python train.py --intermediate_size=768 --vocab_size=3543 --hidden_act="swiglu" --norm_place="pre" --positions="rope" --attn_scale=0.296 --tie_word_embeddings="early" --extras=["some layers without attention", "local attention windows", "shifted keys", "value embeddings", "hashed n-gram embeddings", "an embedding shortcut", "skips across layers", "capped logits"] --init="normal" --init_std_qkv=0.018 --beta1=0.95 --warmup_steps=104 --batch_tokens=[16384, 32768, 49152] --dataset="wikipedia_en"
Each number is 500 + 50 x the weight over its row's rms, rounded and kept within 0 to 999. Layers, rows and columns count from 0. Numbers have three digits each. The size before them is the row's rms in percent of the matrix's.

# layer 6 MLP up, 768x192, rms 0.255, rows 507-518, columns 0-191
101:512521539509553496475618388522507498429459479518428522564500499489485536598467475498516528416440544528450403545456523497544403580535343533551572456496478490512500508595478476474458527496520555552510560511482466485451510488510513496487585578453585560534581477563486469526529508508531588569487624567455514548422447571513480506441490640461502427514547538527483573529506526411636479472588455571480491478497489481523513529560539523514460499501552494470475461494497563457584538547509509476354460559556442428487595551460569473415446474579490527463503422501537496455468497468448521481
101:473397444541472510579477562412486496448461474558458502507450382522528405473481450464489491508439540436509530429451542497540522461455530450512526502449499466509523448441505507455546508499554478504504508566488481503502605601511519499492507544498438563621597603482505516494506543491489493491471523563564496486534547517401482504477566428473466457457456487541531474441435471482415509527566409454616505513470463486397468514588453437596412527580514655535498577497527550475459485459521544494461439466540516549490478502564424507455575456548585498472357515446463553508466520596556397441
098:414538568520448511505512539542457468510483490496394513499553512457460386516445504588502479470574517562534598453479518455451579465543466441558570542466478503533487506511494499406641607481469550519572448498504482495513462584556406497552552492502503526516464486537526524524413561597456460518521498554442491430523495531570538515494493496550528527597546515493548415456493484423504550404505535488528554483433545596508425531573516379544559437516441595516633495545468620474501591509558465425452530498487480458456435414422495496538472439586509534517533529500550476587504485561524547493
100:586530586433455524576515519502520554430448475508428499538476558560487560427431481522488555570509530559505536495596480516524568540460524486587561482486498528546464522505447453462504624390447409540517518421506528517483564526497487506375480433529485423464509507562454543498463544536555537491495563494601510623600437541471487475474514576490568525490489489513592551495471470514426520458441522488422578439533538459485559535462626521451537468510507432510389416602518581494450514536494490547449480531445523508501548605485506510525581471503464363523414515554533498482430545435553516484
093:474530497559556608471533453515508517387499421469427495457514403621489551548424537458446473520427519488507384518521538516499561425495530554534472540467538437458467558492539524485675558551414549555539563537604448513524449517480514502546501503487539537440511457523498394538479467508593434540577531525499456466396557475424584538477480468486498462528533431415488610530527527557475535528519476514579510550487495546565457517590517419466496459580551492529495527519412515515551530497495515479525515606515436514469390539505478458584550464428518471511449430468530559523520436430567458514
107:551478502503563453549540572470555511514472510643514479496556503450523524569542442422520474494489480426606565525552424475532520596455436530524541513427435459545543455478464569524433610479509545542471449476573471482532573499525511533472508497450440483532531455398538519504491502430490493461540513481490468549444465504534503448469538525465515555561466526482513500443459388451537570405453548617548538521465441481604498577435412492432469507598586641479487452517541510488428488535473549533502516438455571488525413448364480516507498427442562440372507499497513548522592477483504462536
097:528507502587470463521432594530496449524409523491498565455528557464525495570544383512535462623472475527528529474455484593498563489418592493526582524516528482458490467412494502454551534463487428510404544468608405499533562531538566499489587514521556428491469564585517529530467443447567531440486515446518527421486481542507404433438525412439579520488513444561439531501411455490421499467497486505553554478455527467535507488499485462542416400533435494452550470535497435545435518442480452515420525517588421409566520522545456574538479568471497511575475528502473489489495508347527468413
094:490443490447483601430562522497541616499524433477478501467584435442564505541500539478429549474549439559628464505542543531468511603529427557490573503461501498362397541569562592596488463568490448456473578485482471497550489501561551479488536433548493605546505388502497530433474524432503470443538447576456476514541427499529482459492431445456475516526529529475526478527528441484485450441440506511440549536449564486534432461537472514517571479545470522410495514555509532573519555456468478479501473421457532462477434644490431462502440590584525473473551453528536511625485505588499498518
098:554467555517637497358433483554496427495462452427482526618462563516528530445515538569463480555498517528495473576432486433485482567437498480479519541494525535531561476564488434550559469499442417443486479452505444498583503520563504467505412564528587521517461471493493540508471567413463509525503514516532442468433445470451485491432518535570545488515443521429495507508456489412460428532567472523532545488586494498622446415500437533540569580481460535463467496515475573499386465612512535641597433517508505539516485594442578417405564532535513469428451545467472518475524526487542532473
105:565451494464444435508528525553462537572447571499548474511517577492512579498517458495542510403457489462459461518477436402512535447536473448475478469511461569532424466530483539504582541467602492458473538513517494573497482584504455517555474482483550570552634555491365437547439519457460497410488477537480551614523486464523543533499519414546493612534549571479524517546524445513547542463559494427563521576531475480517547511428493446654515505587554440541465499506482490613604590459533576463517539494512492423493576479500504504441533501557474618567475513472458544446507585552435575498
102:539500395546441452545504504413535529441429476492526598435518576502537473515504460499631458571624429531521510396502536551497515526514421487520563463464548465557521516504511479496435492538398456384551430496515535515549549503464554459499467480486514441448537500540509507579482453498485476498529440512589560571491453538522555476561503448434450528467540468375531504509506556507502479421432404537511406532488527439472473523548491512552526514451505530449593520559471461466589568603558501511434480496528490591497450370568460439540538487471446543538595543397515591566502437547539460543
109:484514511516477508531629549476505543460530496446505452501488572549533537587548496552548581482605526485506460495440445485535479417504475403428532544433580522539480576453517437549483505600453510373550572605587466512473479504525515426478542488560472500488400480476543502430430528453526514483596490473529575441488449422514486482591461488454477558537545519458419364439575504532494489468506441521510547442453515570520396568481547403520485449537548578488496572516499537411462605462572524449434473436552434556551423450454485491499526478607520501526551509464458535530460565533485513502
# layer 6 MLP down (transposed), 768x192, rms 0.243, rows 507-517, columns 0-191
102:578460454583469520524399481416533503483570425456507513562518527469412489544486482464480500523406482542493446604486509592540476502568413534496502562448512455585330562584535502436525490453488572501605526448485508501542409492507628441452474488494551473455447537488484598570459441516557492485478522531488534532503414516524492445476443557580381493494468478482506478491594503522513506494473467507409449517557543546540492509572489490433569567533497530510504505447558409434552546531543530435461417419439498508501585645519559484495476457539520400452494503535480465499550534450538557488
099:494491551603463446489541520491510464588468546493485464597486451510531447529459393399506451467403554499545415463463435463442547533496507494460465429541555510532535560498559511546507607534422442426475573547531467570492535511496482516510431553466542506476568533475489572467473514384461456525546466615538454497446496535486600520456544459526487519417442524507432517509512396544540510431491448512614560467512496495470545538531497447513528491545494530439482517467431515500474439350539523540479369463478447505597515439513534440514600422437502417496545499424456633564535485540469482505
094:587609592436523504595486523501555586572551519509493507483483444472499492494444500472595548450455502482559528549503500468422464452518462515458509535522477487477403420497436544427453524403555558421434484527470464535595463561481491540450416508511508464415540525476529538556551518519591425566374542439512556478388513510464533587577549510552657441582469526443605523589478511482521446509529482490480469490450531493577564480474509490511490517533525402568459514490516430571513504594529611525486509579442459528489471496554536448498544397505521523583542433465490507479552463496515493480
103:526570480462442524483518486450443486515401496535536595522570535480452462385419484513490502577490460511493572453465554518499553465492559529414495500500489559470457487482529557420578532472411458528408548481562544475470516391556498555419589413497501472392455384535476515451483539516603451588541493411494460525517469556530537478437550525460587453495542538591550585495544531551517519599534479508464505494539555542527613434509565495536488476522576504522611420528531427545573512517551435466447489484560432452580548492555580443562486463565544523518468447503434560524493436461467504485
095:499483413469529526589459549510485449483664462525538494465501509540504552477498586493486510561543567480459513468508536612447464517453438593456524518562493488446579401409454544529519496502519562536531486454503410468414444469537380516457544440530427514535521583523456530491411462417573393475496517491542492529562581494519461523548473485561558484514534459498527500473432525482449509549536453477431501578380415466512473490571536463436550492496501553470489608558474560534456552558511524469547511428519494594467415530479562531446486551463369406531540559472589511506504546584476483463
104:431489520522407470554537568507517542468478425595554474436499473536504575467484632522538514484502443473529465531557459420496449554537504474633467429506573508468534456556556594517532485414536480497601482471464453480492468446507519564547460491468514494475508400505522495444556486436472523486406476432480482483475369429568482431504394539482430513422527553411463487457482525588560472415469576601430462366519455488558468520467562474491479590458538577416481542488472458619516490478507470479482567495513494498523505404509538436553425528490543511495532529544484420519488482406545545523
099:548514503458519588536450542567478458412465513516569558443519447538535470592534420509550508566596493443507540529506486560538471491528508471580448488483537458472485538450404516457517553411491496560498439544469447580409461483522582525528572472571481481638504463527558560499511444543571445583485519519536630434547501471515414397519472540536525460465515464518474476413514469499442544434515436486519507502523533492558491501530495545549481480521422418347596564566506538462428521482432433461555522423557478366425491532549543522558528568538534503434498501600439454458520554511510475471
093:483581500527479473469558482574446511559440520474539480389475525540500480562488515598463530526467574528568646535558493467511455456442481467486468517530488524594485483510585434411563528514475558422487447417495490529491412547483463454399554477423550541483428536492499535474481527556493572433443506522464547448425395495527530426444545501531500586565537507541535543459477579506388483434501556578551400517411471455477519545550568509523379477499501509516508384538493456382481533458500516506497483592502428503502467449514537489455472522464624531520518552527642504482562513475551477496
103:546481586439536526464465469532497511497538520573423537479509485432456503417488538503494488516444448505548524549463530456437410559579531490610457550542570584478534466479471466531494448491581489609555495463547529481538432517618431474609488434545450539547502493470500439455568489539570471492492593538483453527530503528483636524455383447496503543530434477471573562536479586565432561511447467428428504428553493519541490440551500441523564437524447496497465506500482586536415585526470510572555591466528552539462519564474448437606501468506469444505523559458570559506410432492542543410
102:557538505467511600533439504480516473514363524539509442542496527508501526460596399510542544486562419464475564510530513533532475469511520506495543442427415504457480502478470638525466521566514579468414336536554504493454503515508489506538428500467562526488486503516526487484531499418539576459535439489475473543582533373391370574413495603478370511515501498497544537485545473465486456400462556558475461517558519514482438601555594474554482487518495450522476503498480568539613467524546540465530573477565549483510510478424545445543476511523465559575509532452496518489416555495503479585
094:522529435447480493591522459523591570523540534506536540481519586561610498449483564525489497518459579513473444473506570557524488533470478472505531571402579517510452485491452484463466507487451558411430528489548469563454485401518477582521551557536483421564500476590516480562452551504474452512539562570492548440558549586504492488509529485528508439532509504431520460701523508547493515394532537464454559494523569499553523540425456512608530519462569514449559523554613469519591520500390494377471541414495525578484438451532447460502494481531505536478501496461568507551501585384508459532
# layer 6 MLP gate, 768x192, rms 0.237, rows 508-518, columns 0-191
102:433512454457462544479525505324519564525578548495538451578519497384416500520581540459522484475548426491530512547492425473506523474492461428452469480549524488613501461472365485465504470468554470573536485484485561554529453428500501431442409500536443454430521627484427493560489440570486441402536474498550520452540539486563470497484511516419538586452493510531539409520477545434447586475419502529461448519486406456488447431536549515538475501440560498528515440452554529512459495414433520479538534422518529536450554547486547543485386570504509404538444544507565533543602533487517485537
093:472534502498415520526559386437501457513587439429408500544464549545432447499558424527566535403472494453509493510417476517506499454584583499504537501499458500579403487415475445540486512455521544550489520435435490451513437508496502534536528528494551506498542429399513410485496474516486463441417518426585514582530519489388546505571489525610505495493444434480542506495446582471536539511604510467516481479501506549549469528497480527472610431476497493599478468504425562487580457554513547504551561456505391597429507485538495519545449354529532496498450481431448524430501485481379415452
101:524496466545517584471469483523430504531480587530524527514564520452576432540473467491365507520481460504595457584485531542568461544436624622461363504494511441622515542499481489510495517480481468469482419449526543511460491522495407470523409530458517568559631458461531447516480523600505499535519532571430535437514530489494469456536466509517449504566554508490460467469522548444507448446481382472479515453528454422632483494588496526552501551498573539457559499563435445554446491408457454427527521531547474423532572490498513560401443531463506552442544550479507494503511622516542520455
096:498546483515402634493543499571497473492488520510474506560485432547512561530461531467492447461533557518477560525482513485515426479402514582552585443580469556468513443459438449416535446441531508396519491484509445533499494450519515488547531458515548514490511552430433538518503543529542566517489422552580467484447510453440426596487449452485586529494462447581529456455409463555453455555493444398488471621411416447529431556545464516505399516551416534582538553487508622600477503398585508454565481479436491462504418513482571440470544485443434460476448470469471528451549453483454464498
108:522472408475456551497475402479518461579474421505473494543505513468553473519562483518524479496555470513427482526519485540474486520574488465417459475627433489518479503541568510480523545407522436451530486515412519563578581492586465478514511445407447470583486478484568578402521412532519496495483436479455475540560611401479430483499491492432576483548494465523465511495427493450447434466582483577456548510522459516512565510601478531502473601385534533516541441471501523450433546575430495408406517541519377576469596524522500493460422450490449537460514471569501458507477637536554482507
102:473533478527465543449477450520567451489408483607577476530595464538532469546520477554479499665516433470469562460543505544530516488505551470477584409479520527497569461416494424492474394441553546487443597586492535551445480455552532520403593519432454479522452427553502538461466472562560457565434462432511579492477409453520501457592556467455560501410488425521508511465465448475482509435445451494488534476510497463563533504495501496512483467554381476506606482520546540485451538453523524530438603486522438390536505406466446538517541480515508427472356550521549511467518482447458538492
096:399497453500434499472606448615463463583464625582601464489486507570467449522528476412465446508536480462540536544481479396504396486419527492521505583406525478566527497477556482510506452413540472418566507530525496537424579493520430515392507499459607510499381477404527461444528544447591561420581551473490448467490520515551455469475516529469605512520514471461447528525540442426551527445529489515588497515515479503532465565494504563538496497512465447534487494537491513443470563545498508484537568493465511589552475507525516486475455514502528558468541470487537448478620502366467395431
103:553531496483563424462548425453566541546484557444462607534502513482502453478603600586521487502512578466510541483518438476449452535518484480534507447506537608491527481476459491458471480462601509460534494553560488544554448476567582388515420440466448491504445515515483583515513519537448544507538473503487521489440535467379496477481426527551484454540484490506521477559456456494457432621595558533512517435500492600584421518453491590518501538493435551443435512460511462386442590516518544556521564602488413493499502606487529440411590559585549434485526546493496539425547491578490477436
102:506432477580551469616405466550532459513419524469496555524457473535511457559428509465475488497409477500471487604502504487535546489504458562505462544430629619503596464454494423417454454457438510521484497457486464475504450483549493487487471557497480502467479430468414542548555458473510456503519577477440545391482481523565465539551422479542521543555530519535515391441472584447438550590540507481529472401488502553492585383503432551440398501495465471452549548528535490503470514438452464462509461564488511539499464522464489538482532594602439487399479458551540532478531623431520390546
102:512480456484526517517484432458435527626411450418531425422498523486421512355541502582531460505476504491474522494592481571471503482537514540505515492617567493485496480565505392554513499522554567409474620476538428441433501464523516512504552442550584496463558549493485555485407518522468517506495494465621469522452474585566523443413473578487557541593482454482520539453528520442501583512516464513507528656479455479472505489534523531504454459614564506469497503506527490552554512512510449544430537513549457468585370497571530414493482483453504472434466545567550481560507547427574540507
105:453556559464430499486491516532491493488470460510547486461549548557464498603462513565511556409409508488465549472477409558482484404457441485526461635430440414522466536402533498506471500392537534455554450505461483472541482340508543467578448493550528584487519603552435520542565415457448597469538497480591517491588589536470477457555500510533487497548514503536484498440483500598463458579493527507512428373448433498493542498526476572557555445535532488487545480443548435531477494487509467560493496454549535587526525447438479520486605567558487502514512590470464517433608525473434450479